Each number is 50 + 12 x the weight over its row's rms, rounded and kept within 0 to 99. Layers, rows and columns count from 0. The size before them is the row's rms in percent of the matrix's.

# layer 5 MLP up, 1024x256, rms 0.131, rows 29-39, columns 128-191
096:33 41 58 31 29 28 70 25 28 45 28 70 31 48 43 64 43 50 45 64 51 47 48 67 35 56 50 59 43 30 45 54 49 42 55 52 58 43 57 46 61 37 58 39 51 48 45 57 56 48 53 72 67 63 50 71 56 71 58 80 39 73 49 47
105:60 50 51 59 60 63 63 22 64 50 55 39 49 60 50 62 40 51 54 41 69 31 65 75 51 50 50 57 49 29 61 49 71 55 24 61 33 35 44 31 42 51 33 44 65 55 41 13 53 42 45 30 64 49 33 47 64 42 50 65 52 63 50 36
100:57 44 52 61 33 58 45 72 20 38 48 55 70 44 75 31 44 30 40 56 49 56 40 31 51 52 61 44 53 42 33 60 45 34 55 36 59 47 70 63 49 48 48 51 61 63 47 64 51 81 26 58 44 57 51 71 33 69 65 40 19 53 42 53
099:53 49 52 45 40 67 42 52 47 19 43 45 65 49 25 61 60 58 80 68 36 51 20 44 60 46 50 69 64 46 60 46 54 49 53 61 39 41 69 40 40 41 51 34 64 35 59 73 51 47 53 58 50 33 54 44 45 41 51 45 47 54 67 53
098:37 42 50 24 43 42 35 61 41 30 39 40 59 46 72 41 44 32 62 64 60 40 50 69 65 59 73 50 29 67 43 60 67 42 61 66 58 53 39 46 50 52 50 43 69 52 65 54 70 50 51 33 40 41 47 62 42 49 65 48 36 52 34 51
100:49 42 38 43 38 32 32 65 34 72 44 48 55 75 60 54 59 50 57 59 65 43 55 69 60 66 43 68 46 44 51 62 51 55 65 42 54 57 73 42 65 38 59 34 67 24 66 61 49 47 44 47 64 58 52 53 67 65 72 46 27 47 44 36
101:49 48 33 53 44 56 47 36 46 74 56 63 21 52 43 49 54 58 15 44 51 53 28 54 82 45 40 47 44 54 51 51 37 69 55 42 42 48 64 58 61 56 66 39 56 48 40 43 76 52 40 41 66 51 32 46 46 56 59 26 60 27 31 51
103:61 45 30 41 39 37 50 45 29 59 39 27 59 36 26 52 45 36 47 41 44 43 58 62 47 51 45 56 55 29 47 60 57 46 58 59 63 58 46 59 51 61 34 48 42 54 42 47 41 44 41 39 23 63 72 69 74 48 45 52 74 29 62 53
106:46 45 65 44 43 41 38 61 45 62 39 48 41 50 35 65 36 70 49 36 38 67 54 44 50 54 29 51 48 61 48 47 62 42 50 46 66 52 45 66 68 59 53 34 48 59 60 42 50 39 41 75 63 45 62 57 54 66 30 65 54 61 68 36
106:50 47 62 52 62 67 42 35 47 27 42 62 34 66 50 51 26 27 60 51 53 49 56 59 48 40 43 56 55 43 32 36 74 75 54 57 59 36 60 50 41 51 20 51 59 45 60 68 51 40 33 56 67 70 55 42 62 27 78 25 54 49 46 64
107:60 70 63 58 53 69 46 49 46 51 50 48 47 61 42 67 27 56 63 71 32 37 50 44 32 49 56 54 57 57 54 79 36 60 73 68 38 36 55 49 61 41 47 54 49 62 56 43 58 25 43 31 78 38 69 29 45 56 52 54 51 56 40 35
# layer 5 MLP down (transposed), 1024x256, rms 0.13, rows 29-39, columns 128-191
095:58 79 48 64 54 48 56 44 53 63 30 54 54 64 50 72 44 71 45 37 59 43 49 58 53 23 33 59 52 60 45 60 45 45 40 85 51 46 64 73 28 58 56 51 61 43 26 51 44 54 47 26 71 27 26 47 46 54 49 62 48 39 53 39
099:40 54 36 49 58 51 22 31 72 67 52 53 35 48 69 60 56 63 13 60 42 40 55 48 53 52 57 34 37 39 57 64 73 45 64 56 28 43 47 64 27 48 62 39 53 35 41 50 71 42 57 40 54 56 43 36 47 76 49 44 63 39 34 53
100:62 62 40 47 37 44 71 41 46 61 47 65 45 47 57 62 73 37 59 59 46 64 58 84 33 63 51 40 35 48 35 57 54 42 54 48 31 50 44 57 69 53 47 46 53 56 30 50 47 51 48 62 61 50 60 42 48 70 48 49 57 29 43 53
100:28 67 58 69 53 66 26 39 53 40 30 47 54 46 42 68 59 60 60 36 61 49 39 27 51 55 62 39 41 59 37 65 58 65 33 81 46 41 44 35 38 56 34 68 50 35 50 42 60 65 44 45 61 53 56 37 45 44 55 51 49 46 46 21
106:56 67 74 62 46 82 54 52 49 43 48 71 54 48 54 37 39 41 63 44 52 58 78 40 65 50 62 50 40 28 49 29 40 74 51 42 67 58 48 70 66 53 45 37 42 48 49 59 45 78 44 53 77 71 66 44 52 54 73 60 65 38 19 52
099:40 79 59 46 25 44 36 45 77 48 44 62 63 58 29 41 52 52 53 61 46 45 73 34 70 55 29 49 57 49 54 19 55 43 47 50 39 36 41 46 50 52 44 30 47 63 46 48 54 49 65 58 26 41 45 57 52 30 57 46 37 38 37 57
105:55 49 50 35 63 46 77 68 47 49 49 53 58 47 52 39 68 52 55 57 53 71 48 45 41 55 47 55 75 63 52 79 33 38 38 50 49 62 43 39 50 73 21 68 53 51 56 60 41 50 66 69 43 62 61 52 55 36 29 73 41 31 66 40
095:37 45 62 52 56 52 34 43 49 54 46 56 53 56 71 48 48 39 49 42 56 48 72 46 26 49 44 52 47 54 57 48 61 67 53 64 20 66 33 55 54 45 32 29 66 73 65 47 44 45 58 52 55 42 44 68 34 43 47 58 40 54 53 28
105:42 33 40 62 63 67 71 39 46 29 49 24 29 37 67 53 46 55 37 72 62 62 52 45 43 45 61 60 35 51 43 52 60 61 63 61 58 50 59 61 76 30 55 48 31 58 41 49 47 32 78 37 50 42 54 71 31 64 74 49 56 42 32 49
102:49 31 41 40 52 62 42 45 57 67 59 46 47 61 60 52 48 23 48 58 44 60 81 74 56 45 59 47 47 55 31 29 49 39 61 69 57 56 24 36 60 44 38 37 77 31 60 50 64 69 32 38 51 61 67 31 59 57 43 56 58 55 43 58
106:69 65 48 62 65 49 52 34 44 55 34 38 56 64 47 36 45 54 54 33 61 46 65 34 29 44 33 58 50 52 63 40 31 44 57 30 67 38 46 70 50 41 41 61 49 35 61 49 57 43 47 52 68 42 48 60 51 63 57 29 33 56 46 45